Weights of a small GPT-style language model, trained from scratch on English Wikipedia: width 256.
Each number is 500 + 40 x the weight over its row's rms, rounded and kept within 0 to 999. Layers, rows and columns count from 0. Numbers have three digits each. The size before them is the row's rms in percent of the matrix's.

# layer 7 MLP up, 1536x256, rms 0.115, rows 2-51, columns 192-255
118:443437512488585431515511487554510526525543432525473563609505461633501533474476592521467523460525489457453504499591473537415457474468501474500519509503492393500502463494525450474473539514525459
102:526470457428498513545580540456526513508534524445463489554585528452540539474521453453525433464527439527522500535467475501487549576421496486519533537511476562533436529444470547555436557506488478
096:528608535462555480555496518416476583441484457514556534460457503460478447541450590544520533470562497555501464546549534481499451466517460426516431545535533457511525486477520487512512502453559460
107:568477561513503517557564534502553500518428470458482440532512511461469519494501516536538496569543455480524447536483506454575476521500506489531493466487441463476514520483536549494518569416481449
096:498537491546459517495584497517514511515567520478527464564506518473464539574579481373465530524540537499465493449556499515545450516521517500539481557577429501521503488433451483448424494539528580
098:569482468467545518452511486515463504512483530478445547460546500499448452518463594576533548563522476494414484504455480628540501467528497467539539541441508503492501492478523501528509575498542553
106:453422530443502508531484508478557521489473527506471506451525440461523592602444492467563496505526476526559495479588509566568489555491502492413494440479550522536461530508496442462502600464499468
093:465556590521480450505421513483477507487500496491504563504509483479482457480551487574483504485459542494449540489528468500443516616497501498503515421528539509492486499486437528476589519457515477
100:529462400558552540493512532412514506421479505477483459494467507462459504454518523510510487542489508520551515529488509494499544575457443534508445558501525385527481495527547541452482512536478441
117:509499527462592429478507413491575515438515419493517459462525540522461549490505490483467513463446535499521475563513525498499549526521399474489540431604426489536476509417501546489547531506512510
101:535501524587499496407576541494484530564496458518470489504481514482457526474480484466507435565520481487517529468439507529585469519450493501562519503526496548511490425472486478474477513560490566
099:533584524593529535481521493573535509498463503535507473482534559541494474473488516508485499531516439553561561507453505475537552440513521479460444474508449523517461447482486491534526540553523472
091:449488595495513469450536519555492479506507521418527464570562511514484539434482501495530507480498456476546507482511541501502478590540462553499499522477474419481502511490604513525439514510546471
099:486492511539507536478499493564582512473480511502447479557581574465539530482557479536527513508464447528553488437527510514484523493449459469404476562467447532477438412506560588550454448464475504
094:578435450490586487453564505441532570453465570463442494541555508575422476550475561512518542489460480424476531476476504498525489410485498467492418521459527513567402487469514549490522530503474477
098:472501540450510459553410458485539467456476460533491512507529459545506520498477506474510527554454472461513465511541477453526494471470512515514484529515512550484506444508556460454477480546407487
091:548547492522515566532555474441481483485530505484475436527506462434508482483461512468480490527517491477488475472530478375451548538458515499444483501475535515506468538514478542529472551527478527
099:446502450555582546476505487538489480553611490474515464538514477496490501497503515494526496537490530546505518543528527531556536488557499416550500507515524511481497521553505546536524460483446510
087:458437511497523481506470521458535487540513536490482512478477494462519579506507476478485458531600627500512527557443480526446539454524490549483458481389510511559456499439579456524566562561556514
102:505535488534464518514476526539499560467544507513562471514502463435520590484538547428500477539450495469491486520439536495585522432540430482521539515521509530559496510488530511488466443510487490
094:433548488398478501431408601526433457523510488412547477474484562509484473495542503509475540518489558571532430502525521471484544501485595472477527528537536507449476543464452490410452502493534477
106:483494415491557514536544428542474467471464549478521496438575511550525552580480471530543551485495496484513544376496446500524543416431404445469511480395508441416514444492530585441535524571515512
083:450515497494462473526471468488555447581490504499530475451531530548534497515514428480513477555469447533424509511479466562492555579387546566463528530510505499518471501513477469522498554511471471
098:512500466504588470494529487572545481541469524426498423501515476470500459480526478524500390533493538494555458498502508512543479522472468543526486533489505473620478507479467492581547413513565513
109:504467521563524521547424515558502479486536604533500509519587438504512499546562538465520385465507541501482525493506469411550465493521442540523611459570479513522526549510513525455474540501587489
112:475443507480467481544518517541555579470378510515546499488538510430383470442502494506524502549516433568509502532500505540424504484579496545450466515538486490386565559563550512481493525497520556
091:484462548457461454499472564498472451520523544501499507554535460502479456556467479574499492501535557495486521483500556452563545552487533520548455443511556502612476543493583459431438536450476493
104:477536483482467494515433474431478444469532478441553455538434480568406533439574554514472572483543544520530406511511506442546549521493507492462494466512559496483495537482493551486504517433446470
108:477518492598509590460519445498455537448523478512424451432430508505471560503475501519535521421515483545501523469497512539506518508453529513445480463497550498453475448539523465475471561526528481
102:483531477525481485513507461492535468432498476534516504438526503530544498487492578506533494557520545475551481434489476565530500445527543584535433481509448520443528537480486472576454473482535448
097:469464505440513450481503455513493428424498549580477450449461484564539489499562493519421513470453531499447524452486573489496563450487568474589567506482486504476474540446495548488537495497473471
086:455494488467517519449558496510495407524456520521476541509475443486522567489502460462527514517467482440529534577511475582485445474515431567507620478549465482522548441415531583504485524518413493
098:499518468557505494478520512514467457517533499475535492506492501577560551468515575586517514456414490443520472518516529530485440482481504520509536513541482575485458405465502570515491576541492402
090:474474559493508475531538530498479481479528476526439464547531404465467463542579507484454448477492522526467540487525446503511453488521479517446553547524581540515451527557481518490446575498447611
100:466477466478580550518528458480521481519513500503570512484464461474497512536544526488553507454437548460501540435471502527474528496470569487508489551534513439534525493489546505529568473543516505
108:510468573471453543539484563448468493499522528529438530536572551507513482535546541533511525472527536527470531549485558475572540437542479570465452526463470542519484510477455454483490505524523493
101:561543549456549533536493456514501446495523544568458400470548516462495528481565475492580584443506497555449463488472530525598522467501536456502479549532502500486479499463489515443489493520563536
105:469471563527479447547492455520434509537511460472495471507598503499472504462530490492488526464489519482481502517520507488520575483549479484530543459497488557476500518494485447554592525473440530
094:546482458523551440516502557499481540511520497504460484515450528552525469459460493515505468521520569466533493490540547498554566395501500481519565513531480489461471484526538526530508540518419487
098:505475457509537440514518442476506508547517580454456451539479511439485454551547494553508454527553481579533458509519461469531451429497481487489526513478498501454579500422532536505572526546421447
099:534528485473486485477494501566568494491529497540459519471530490477488510572451481471482449519479538480577513553610517457455526554460548473544575497573499460582535486548588571547466502411439495
101:561498501525454489442510565391561525490566519424535509487490500438449523522446509424461528464502533424478439493434562502492483504559479492537558507393575454519496535536501486582447500508514478
098:469511540398496474572576469497491485447491440460474411550536507507439490466468505577502548489599428493526470435566479492561590476505524566473482520463460432528492516512530497568488559506537518
096:518421508486474461520482425525539465470568459500426488478470508409515482504475541478516497476484513583442522507506497438527539508550481490411483583498511476548516457423534432482481524510472467
097:469544536512429528512522540484473532525549609441555436563498491555487493519497562450547436488395522475425457408450455462444476505518452473527496492505528510595491556486474519534529504502458533
100:556493443510532476448522461465485436490503426554540483537521501502512435467493539574506437515524508499538541474543458478441464449528500549487498481491487484541514474503548500545506525490450449
112:471474498523524539535465434495589533573597490417530518551506553429481469591479540515615559502498520440485421476484525492522534534476461547466419517514510499518502484561439542475500517447478518
097:522480440463461483422469542479528488496570499514509514453502590561429481484571536466625541601548456517528528480513519586499509507486495489499530496485541523527466536432516553467479579512446479
096:492500422477473462484490462454430549490436537474505466533523478511550519488463486551463515502420605487437443531494484509449512523491473489471545429490550499575511511503545532495539486480490560
104:415490485449475512539534466502499492452557593547581551559454518528517469479484547519457476491465522559447459482502501531483501554478477418512484554508526512547457524515555541488580526551512531
# layer 7 MLP down (transposed), 1536x256, rms 0.112, rows 2-51, columns 192-255
126:458449481529488436506528513507547517501493539491427550538499445573504587532457466512495520537487445412496522509523539502492526453496504441508565503457459521492503452492554453519518489525503441
100:494509551405538498488505586428545534485503546510496455546531464544467588563473509486456493496462517448526341506486533489517500533443487451514492501548475451504425484520472435521525528455503549
102:493475551507495477610542478540543540489494460469542530502512519491551514484523509581548530509444487494515486524525538555510523496486538443521509442507481445482498473526525500501426502486452495
108:453458592439498590492520500435476499514495431474495444454560467500517497471509508557493559481502511496479453499495462394536505577551541572488542500604423540484503512505456463500438514465501484
095:510500513514473469409500516483566426511563528452529548442502477428467565527498485471499454434532543490401465572529501413591500466493543468491498581503488463474466453435518568474565498431504482
095:477482550451493533510490410452519502519509468566459538475527538518524509524508378478508535475519430551537516524465492504536531423511519565479415536441500506512521532565530637505543579441466519
101:521545485515455477454553543512552434620480438548514555489439545506498470537515517520504493460517511489538523488529513502483508508522443461494496475439490503438537458462468517472421439552468490
097:640527472512510442491498553512463469527475550584455518516446459482490423583544486506498467556507460541533506470497583532550507478447478520458517497524526518562421535549499494483468469482455519
103:432555442552428473498472507520511558527494578465484472469468456543462473538511500475546472528479514505511506486420437464517568475505445473503504526491487565461509503508532467500457502519506485
107:499501507441555582572445483549536499522523470481474516514533541502474412481435430473507516480531452514439458496441466429518510504457494532520540478549502468503506546468454481532475482494530533
094:457419533434407543442509455474531524474517509558566496493485522484524525531489567531514507530484484501453496490460425489551536504525522468499488492545512506492518596566532405491485425530578484
105:485491502475486501539470506540495529508526483567465517556465387465458499491494476486516497467489469549555511476491516512476449517473518543567442517499515442523450563471514505505490542500506443
095:553490475505476532545481415467512529544461466499491472502583561442545515505573542490526482440528472467511547526516464489524561523473496435439432426496380478520530449489505598510499415461521471
103:483485490545542527479468550506485507531527499505528474503441574542485534506518540496535533525462606488383473500501471464516553466547481424528558583512488410455441523543510527489430484490457485
106:533494523481494459571537488460523551538474500460505405567454464520547556547477541535532455472443463496488519497489487568604493480541557500539475472505451582543530449479450526548528505498390547
096:489496458487505507428598489458501584528533508506440465528472582446521494550507550462495464442492520572496476550476469486509529472512459467504534507489449510472496556532563497543402607507495490
090:510533547499441528487525459483514528563557461506488491570508498504474542523506505452469573541480416459485545458499530460523466515567461507538475472515508474522458423505424469496537454560466479
090:521583513499505524523517498503516567552556495496461501510581516511463449426568526515444502551451510459524523456544535499484482510449497496522484472517472422468545570496565505454492475410518539
100:564497543480470496474529536459477497493442453573496487521524488439458561473481516566476492476510514520506475504467497493403434488463522480404485548521523537468560474552470447538557521477537498
100:521466542540484444442489520522421597512584485463483504445534520540476503530487469532499485466544495463540511543498472433504410464500543588530522491490471595532500538495505487502431471536515544
101:531490519532488491498479498546463458460550473530508545508476417543503463505388532525492514440508470497534509440516499462492489507509529502504532510487524532492551440512554557572477504417468483
110:511469533482451528431446447473480552495505506546491501471432458506465499493494449532493453561459491515524479507545586492401488578475545468504494526516503480463501429467525513561554460508501457
097:500488501524511447434474494504529529486511449512537493450551477482536492514462525529462526416450466462470509506526444435474442507526484483474495444496526524520512445480546483532518500512491530
108:453530565501523437525570530425549500461502522495499517511431570471472566442499478425512523435557511531561506470421505504482526504540551426490504462468486533491515524530550501473520518502499499
117:567567521520521563472528521592498498481512472501495433459473541496489461563517504505464496517504447461552528474453563474453551454418539521424516498447506438510510509532528517556448511429490515
088:471479477464480500520597472450465519518567557457511554522467543556486425574438598494428462463545500466456601455514487441482508526516455480502562470486500481519431486562460553485471482544496531
093:519480514447592517505588451521494565503494472564459494483544606545549580415568539516520589423463471497484493451541527579495477491497468509525506523490440556493509513517486537522507527461462519
098:468492470533575522429455575487474478549462512520501548445537502538446525479469485554407442495507469525517467519454483522485498473462511492594538404500540491491470559535483533487550470475518441
104:451455496526464421543475619482470514491492511508486492469469516425487532516549476456490516480445557471573534546467464511456561520491490484487554543562423523522525514514490507542523510502508493
105:514575556468506435484486409511503472536562518446534526481459557549533570464504498524534467526576483493535516597476500577549524517554467505476537569504532542506510476512555465550395454512456462
101:523457459488467514429473536479487485526405513439558412532522459555451465471518474480520496527552546542563436529544498536487479499491458490426497552558506457513520525497498501487529463445503538
085:533547523524486560515528487525429510513475480513530478563553475536517531498537422506522518482492488503551527501546432432479433553471541487478556464464511471474519549493498505499504507475475576
107:525514530508592479502481450537493450490428506483480594463510466481503518488486514472605489520463599452532534473494509473543446452503455507554559537551450520514514466471545528514404497480491555
095:502489482376574507430513492506507555413549500531504512449526551498431462563533494493518450505547465585456546518446524516468507542416519516470628544491490584508434571512430500538478512497573571
103:572551564482440419503489450516497546535446458487521518520422467546514461527553523459486539495475524482503484579545449468415460484501470560469522549481484497458485509485523505551499491528438507
086:513599492492524576425501507489463485459494531468541450524451520461505444518499505506468526463489448572498572486506556543445522550514513551492532521462531528584533597602516518509547505450491478
115:397475495500469555470442503485528469484460537483551520506505433495481494472482524492447434388575569549517551522471545493550581470469501474507476474494498526471490509496465481419505552560517508
113:424447511515501477448478517435497546523541529480497563467528479529522474504526559524453522587528518480473577511589487447609497503557488468535480510477466512466448438517496528503501550433499494
089:461489498490555474504478451490430549535513566474510521456515516498447526478448524483540484488476520482451535493504495519464482515528462463576553476517439412504436559510546453495476451569508548
104:466466543464544489485432471489491480555478494415457598529567505510450452491516538525467517487561464553501438459484515469517382507499526528438522490509499452508502562378500464492509530527485573
106:542517430478480539484512502385489493503477466482507518515495535492475514571526464513479488494461407451502526559481553466561480450571454531495551442488584471451509472518582547526507484526485457
089:540530510499507459549479467454523433492518545463485463499495470557488580535571517497422476535429521552545516509547463511461535484573492527517428502407516460527478462520500515484458501548519487
098:492496593506442499489486537460504505534565503505462463443441504479471483512553515453446485495485546497476434534437435505461444513483479530531502514511485510471442462454591397430457495463458480
105:524580455488465525443499515451550563532527499505472464497541499423457438505452489471503494486494445540503531392482481468507486488504515546456505490613512477530405479530489526462441475533494457
101:531494484479437500534529517448541462523510469530502444488465591464528449502513451500508478493485507444455494546589485503503470556568502524473443429499500465488581495434418497491470447448440531
105:533469442561546542453480526518495505514532475523514467517450482537491562534472485449451465480566520552491523514524488451541537673505487533474524538529537489465498481494473454501445547368515475
107:437482484481534537494495488497409525577527552525479520441466477524517465442559475477505546403537479542494522537529416498522520492487475548461577491458520523530466459577483500504551486462553503
096:516547488487450476549441474411432462508503474523512554516534522521516455491508449566570526442564454513431522557517479473541531501512427447556491522488498512512487458517534542518522470558506534
094:572498504483476582449512492494525508510476488498455507468491505434506459561529514461475450477541532567478509547470474490521500440399473531510525466500494501534439464524438530490523601499481508
095:555457494520458505551546466461431467531475524549509509461598470475506518463498485494573501443463517446556557485562468499555493425471522530526526472442461483475505488513512434528517460506463590